config.yaml
d_mlp: 320
rope_fraction: 1.0
qk_norm: true
tie_embeddings: false
weight_decay: 0.075
lr_head: 0.00747
Each number is 500 + 25 x the weight over its row's rms, rounded and kept within 0 to 999. Layers, rows and columns count from 0. Numbers have three digits each. The size before them is the row's rms in percent of the matrix's.

# layer 6 attention query, 128x128, rms 0.13, rows 0-16,64-80, columns 0-127
075:498505498522432485475473505533504521494488471548528512477499492512455514506478425528520495476531492463522442501486514526475466558475484506480536528509485488472500497515475507537520530523464522495532534493524492499492516498514528490547476541493506475552480499504491489493482545519480486488481494515509454462497547498473479516461524482529493494497531514529517519481473464508484492481516
092:530528521495539483501484478471526462522468508523505491507496520497492504479474489474531542497498538499457515489512513461501491453522492539486450498503458495507543537494502501446509459501538464502481498489455467478514471496526469472465502476473498500481532497479530505505538468465547501502518488464467516490507479515490539509528518515463512503516472506500504463454516535444491483480450
082:476478538495527498502532457511505506494474495497532454489467503537486524505531496543527493518474537561536505464479480466524531479531516494524511484485515500500521506468472472472516485496495512503493491530500512543532490543483562513457512472470473451456464532491493507533504511539475531509531472516527478556500519512498475459522491534499485522499495502476525487473484500492468506474463
079:506530458522485524500458515549518494480502521500453555488499547492475480498449479489498513469526556471497467533530536526495417514506494541475513535527482502502490532488527522523513467484479506501511509464498509472482493485532472492532506503498481531513533501518490460464498491501532456515498501520499496458510485466476493486462512490524486480456481496506532499489528479504507513558501
093:525539480539500509486469495498525470476509521556464495478511532484519483501466489496513500492540522473468483525530534512504431518460512512464481520520500474523488514467502493522505472505482517486516523477473487453475482464538491491517469517521484548507520484502508464469526495479534445520486489518480501478513490454486465483461519473507478475475465508538503495524479460470507503567493
081:516479475509517541512515506531542438498475511486490519478519518528509495506510556515483503500514496516502484490468492495492468539458563521490503518506527493504513513491498504517494436495477468521502555486536500502524503516491484496523480521459478469501506477480452472446484494524553467462523511498476527485490475475487478495480542466511478486493481516497524544495563542523497501455482
080:513493441498497494494469518532498496508514517534482496490575493489473483508487494508461485474536540439513468535529504523510444527479513504510498528463468500468452521515503509544482517477504516491510513478532502447473508501497496504537493483517487509532493490511487499443521486497518500507484509494491464476491476472502476494452499513554487465476499507491484488540500475545515500575517
084:473526455513508467501497496541507504465487490526516528494512437510511478465484498476500529514480512482502485508503525515503513499478511524501499513513495512508539522513525497546513488487483489477468473462441527457462524512480487507491551501451497533505522493509542485473487495501439462490489485454516467548508458467471542488516526488487476487538466460518468534486508455493489546495498
078:497479483506489473496492490510552519484495499518508514533566465513556474474518508484445469501474474460540466535477479497525538541485507523545486475502516505483519534495504532521539535484540473502481514535502534472524505493494504509543477490447472495537506506511492505477535508524517526510494483488495478529517468508473520489492491539478485516499496473466486532555485510486525528476551
075:475472534496500469537521521468506501495505445498502489458529520459483515544504537492527466487501492481471508496508529491506528472512517500488524441519519518517521514505525482469504521551531516531510484536488470498495548526474506490518490531532512486479449507519527513531540513482543544493486496468498507488520538495516521470529457526500470551517505497502513455504496529466463477513553
092:509501531484485512491500504482526454550486503491522498513464489486470563529482512559491533561504494543489529468485511473511486485503501465494500472508519476531516486515484497466515499539489528523515473562515506554536489526478528490508499488506482455492462516514504487520483477492503509499526506504475501488473522535533495535498487480520517509507534550518491427466460549523504487504495
093:507439498472546494504512500472522532482513516439505491508503461497491496521507491503471493490515482529519536488455495421499508433505588491502489446457520519519464508528501503474493527505501535497504484448509471502441471483487479494478508475511485486487468513527514490501478483447526499485497478482494506487493508489549501523521505517507480513484451504510510502513470500494492495526491
085:476474497448456448525505495539538470480515517464501473506487477494464511483488566467542490526499519476430507503462519464509526448488507480522495512467526475507484489514502462485497548501533489562513438485470541523511511504478477487474533478497497507519486534477535508489508508537498491484512492520505477497490482537499522519501470508502487504524487523484504475516526505483456515485483
081:507501487511494481481498526508451460474504485498540489442454523492474512527508522531548488487478498521480501476504499526491458502467495524509526574531507463498495473547488448536505509482486483524518530489509476498493469482469482450513478479518509482515471536448487499457482460516521477504476507499537471468506506466465470480467504476527482497484494549534500501492494544508500527493486
095:490488544500499465504507490480509499501459521520452502518498486535531473501456518496514537534458532458483470516496475530505530545490496444504528502482472499559503477524462467537528508478476529482482575488505522507497529511517498485499510481520530531486538507498538527506510485502486532513500493484564474497500499522539500530513540472525517511515530461478511474514501531511544492503516
101:507487442501477471521505537450508494544514502469504536489495521538481505471466469520473486504549504466507499515503502547520518499543518551502464530514524504457526478499510486554501476508520516552498510484542454439473507492465467502494494536516502534477484506497493504461507499532496561485516515494506483501500527503449495518507537501502486467482498493480491477481496491550465491517514
110:502481500529434469498492491550502480508465475459524485543513462529470516499478501476516541526468486509466519514473503440503522474529535500489481524496483506505510461508500501493500487510535506507489451521492551563538515517476488486465478498494500476491479530510563485527514525499481516527495522521471469540488525508481490495529508507517480499494490483521525497457563532516479470466493
084:511492509506509534496474494527496511478478469522495494476475493499506503511501488496477542556493438503476502531520506517500457444513520508482508513484498477526490486519494520503490487497513504502504511529512495489536491483485526477540445536491513513503491500509444460508461509438480478471487460468488466509528487493521489416470513456509516497504523514520437510517444467499451521490485
068:504502485555490515513504484459469477518472500528501489497533502502463500513480494493439483477518510459555483494479497498511512513475549506517534486484553478486518526509472457484518523532512477541476522505456476499494506501530489518468471497457456478474464547482528511496507490471535483550475488518533511475489541470491522506528519522474446473522507521515505540529511506480500524499538
082:513538521518506506494499484525497507488518485544511502526494483476488519496531506524555529481486445522505508475503494492472506494504480435503557523511485531458547520580486521497511536467525496503505516502533470475474516532493546506516458478506486493539494516539454489521479497482511478456485487497516476529530484495517498515486521499467566500481497495499491486502488510505475498452556
091:529535492501511517504488534504475511474479528487482520475498565503498497500493534521450499481544524478441451496520504518491484481518517547488509521519491501512448492489534523526497516474518498500475499486512521475471489439496509470511516540490504505527532515524520503482489508508506472501492515459439493421507529472522484458511510470454508471497519495517448533495478461490490522522484
085:503511504510500524493506559435491516495519470482490487490496573527483491528510438503503483485526519501527459485509505527538523467543454536481516472500548539489476526458565498487514519473525506462519503486500485438480485483510527525506472515514511506531505507535510518486507478535494469500470501521493511457519516461496481500516486505508473487544503510519484512519494473518496489546522
082:495525515477518500456494481510506486514499462499527486472479431473478511473512463543524496502542504525546506463482496492503516495491493440462522472516534494504467498526466492485503495497470523480510478540477517501485473553539507505507468515516498501504457531486407484530517487494499459481468496489527475545494493539501517488478526476502501503482483476502510458497491513527530497446503
072:480530507529483527514538505482484490510540502470538494479480508516487512497515521480503488498462502492466493492535523493535510545480482565512503532470504551499521528499546499492504526483484441502521524438521523512476523480482451477492489515490525542515526479464519485506489547457492513529499477509501468503536485464452456524521492520524518539497480488519520498497525490527460504537462
080:507489490496523524483509464524510489492546532536531493487465509554481519547511482495516539508483505486486525485537517525483520567479492488488497492513497517474474492461492511545507535475478529485539536491512536531542465505485499513511470483523500474527503436480464489511475535490521457475473486482491448512497481502478460490478505494504491523531467546506536481490491475506475472506444
070:497521479530494514499528537532521511494535534496496504540448507506533498490509543543509484487474487523519489512511514515506520499457505530508505530519479477483522525536453527528499475525449465522502554495486477489515515495503488481563514528453501473454509497466539468512560511478529509528526519553511502514514510517451492453502500498465464510496501456532517521468488487501489508502492
085:517505517494471478512519521492489486500515525511499503507516490486493527486502536499495453508483512474429495506493481451457517472516502448516478514541495535500481530521515494522532472494545501493479508526485433519506501499502506486488495526461509549519520496469531525491483547475536482509504495530412520470522519514519505487504523522485545492475505506516468524471492484475426512468479
145:516466478479482487497504481533529478502521522482511501532484474551500549508495532485484496500504510563509550474492501465472520495474540529519485448483509466519503556501459457465543464526491534508494482512510483556488473538479518569472499460497482482476457523472511499502472506514474524509499494501501493532471478545504489504482484501518495523517516483488501482464518518466489482477476
109:487472499463505535481531495522516538468525513512525466532497523583496490493502520479499500504458524520517487482531493518527555514434491497508468498507485483511494502474458502457532498500481518484497519495510518499513489511478477511483553461503502511467484439517483524485508548485445509516511527482534504532452475472480480499526479501494493488551510462512511544503489510537505521517473
095:471507491473493514467496479566514475488514535495509496511508467554506492495506520491495493525466524518506527510483500501481513560490487467516501542484551475523495506526492494472529508516477496471519525514519509548556504486497537526488535438493449479490473468506508496484512555489460481499510499539515525521446472502507505500489539482496451524514506515534452480452483504520495499481472
079:495507536527506517536518483504462499506461479524466484469466459526499503534492488487496562490473517498499493510436546471506486490525532499500508512493488492493459513497525501490513477490488521516531479459522521503492494467527469507454487509585510475521523499483510502486432526496548487473481499518467501523544475511467530529527508533518497510457491509522527490486461534505505495535488
085:495497530519504525499504492499498532456469522488444513483465525515523488543460531527500517492488488494485513483516509513500477455503473513535527449524506516491490460509464505519492523515518507481462514504498472505495530492522470480488473507500495512521504534502496538551495473485520534468510477488544511492565518536515511504504486495471565445432508453466524512486506461497520453504508
077:471512482522544530504519516529480551506468521530484485554490506507500512500559497523473528487482488486493531488534501488529497483462507521513518512467461476493485485491471494525502503476488490472501518475523459491453519486473485453538494545507523531531502462527481495503515501415506436489540501500550525529498499481544465518519497484504504528527493472487526516503479479500483481476503
117:493520492472443504482467501537514476505500524473504510487469466497474529483493480470506510519502524525493534510480524487484492527493469511481513528471494467504497547513497474457533512496473499532543509500550553543536502533499525544479495473474470500480450513522522484493522517522474460510491513544513505508448474483507478503470520526550461555505512532494473467459529527501498502476496
# layer 6 attention key, 64x128, rms 0.128, rows 0-16, columns 0-127
084:512468494464511530501522488493538492509565502519470464516516487486495507503504483512538530501486480495533510498513520509509515472493460487442523484527494522480527463515490515505488543503511542465468479488478502481500507513478476483521519521511544509438507453560477479472491500480507492547518442478523510479449490482508476531463491502545524492524475491512502508517510501551446533523500
072:498491544480508466496485483483497500464475534499530519490507483500520497501512525541453471559492511510481497532509517491470495484495505453549505492504495547494515508545526506516494532524465484472511480555501528511521494511502540514510553524508502472494459495432484530485472524509526520500538493494491511545520488535469493467515480493524503501461469537481513487463548489457508450484523
084:520457493520525478505529494448492447498547482518476505523519463484506500526482462498487558514485446499503528521503525479492482490542486544494499495491516504524489505508516459500439468536491514519513473494473443501473516495527496480511440505483514507509492501500533460481470481520488473491513477486467534439498528524521533495441513486489500507528507485473526484528537510502480489488533
087:512487456502538484504525471500497481518469482527497463489475477521500492483549501529523506499493489473519500480504505509515491495521511479424493526516535527508519478454534459512489525486482539500506499488506522454462523537499474471493511466514508475513498480538497479487464470494473456483518514486477460495514486439494498538520483474489487482500484509543490473574498522553494531546529
074:501470453469485485504491514503495558509481435527504474496482505532510501490508497509511477476508478483461518483479465549540530515455536451518478528454506496500462472520489505528486481528465490519523455505528501452462510477465497536475489450541480532500525499535507493493486526480485465497486500461495518503524474479498537532515466468485458490533516519488526514530495487524485492517506
087:522532492439492471486516506491535496553469456465505449491481488483495544497501474519555495478517494454483520486490504469485540516470514478484504516499502535498482493506482520486531471516493501482464475492450515494473516496489492536470485477494567458535514482539493471503521517512532486519466438471492491522519506489480504491528453517478527507502529472492487489528490447522526516510484
073:493507501495529547487491493552501574461520481523487466536498476526510463534526515489540491518486518484520514475519509551493525501521483513469505490500504533489525480483478464524450498511500501454501502479478512495497571471485472433488514459507526533496512450472525486493529529505501485495503513481505480454508478458464514486492527490498486472506514519508495516497497497560507543525485
090:460505511511524545514479449486467514469479457480501528482519503499494490542511487482532521470506513502485485485479462506507494514493516511554487514448521568492475510509491533485504523501543513505492506477529473499521495491507532451458510450539501469502497517482494563490536515513513524528534542498511462480536477500480492512572494534460500486479519483505535509495471516524501474511507
085:498512463563486493504504520509492460503468485489466491510448492488467490519549478522532513459514498475510483493508558480516458497499518481446556513524479527461507515508515476472457469491504490494511509481458507497470487516509494496484517515530530512502496498539480439479481521513513456521532507494469519481490495480504506471507467490540448518538473545524530495503495471543493526528482
078:503499509513529504471521528534505481485511501499518478495501465454485502493472514533493483499546482474499495514488515490508470499456508478435488518525516480485573501471546511457472516522496552516537511494479473495483458492510465504501501499456459472446489531498523472539503481474451530514500494483509502498471528483454472529502505486504486505464482524513544500556513483534517499508545
080:518479546507482469514492486495489490517479523503488543489505501520521517470498514444453494500461512514519523523496479512461480498504493510524505468496472507493483490496477506528505484490532451485471487484505513517554512543486537477507473471546520504496490507491466517517526493494504525450455511557526526522504491564512520479488509506529535515493467453461458541470495506449469457463495
089:496513494494450505484470454484502512480504463501497481475477496496532440459497512487477505487535479500485459540514490543562472535510484503543480477441506466495480517485520469489474505500510496482521524532499528474512495455516483525521526514473465521546501500494500477489456498537467502495516546515464465502483457539484549469499502482497486505482521520436504499491494504473492520509531
087:471508547526498465524482511517495502511532507513468502555512480494518485469513466484469465486504539536527513520469499501553484493483457503509539520461533439471486542475534465507461488512503499533513487539465505487514496507473487515490470472487521512509476516473485499534512509503479444462511513521506541522472565514488513491539520531482459518523497526497508522489472533490521492532492
083:484471493473472480495541500459513504497543477523485529493532491520517523519513521497500467506489517534496499469530488469477516501532470483497488494490468493514537560508524493467503490522525541507490490529457461515512516535456471534530487503452496521491460532472489497557498507516473536504490466527460500544504534526526486518502501480529546541517498463507468468503498488459494458473534
088:498530494503465518453480495470506449525488544501536508524504513482473500533496487490524463503494497518494525499498536454464514476480495493485513517487506515442507538508505462457503477475534493503528533489510509565511510484471511503484448494445464508519487559499501490510469516515486525523531491554514583489512514503528477455526507513497503514533508473508505506488504525519524493516468
104:505525527489524536475474498554473514512501454523511492513498493501497491469470509489530509500532479488517506513517487526489460528530460499457539496487494472460570520518497521492492508507473512476517476499462495466492524500505492531494546499488504509483518487501414446492513507505479476486548503515493521501509460485460526548482513502471527502541483498487508533498434514515516496450481
113:521497482496483501526472460465492493489450487465487532479487530470546515520468498499511551498489529481479490462474494503487527473496518520562519480518501559491500492517493523523511485479501487495473502476486487534540507500509507495489478495517531487506476531500505561510501458542518513514429459505529512514557475523508490475498473488487509434476540507531489509471513506501522469495547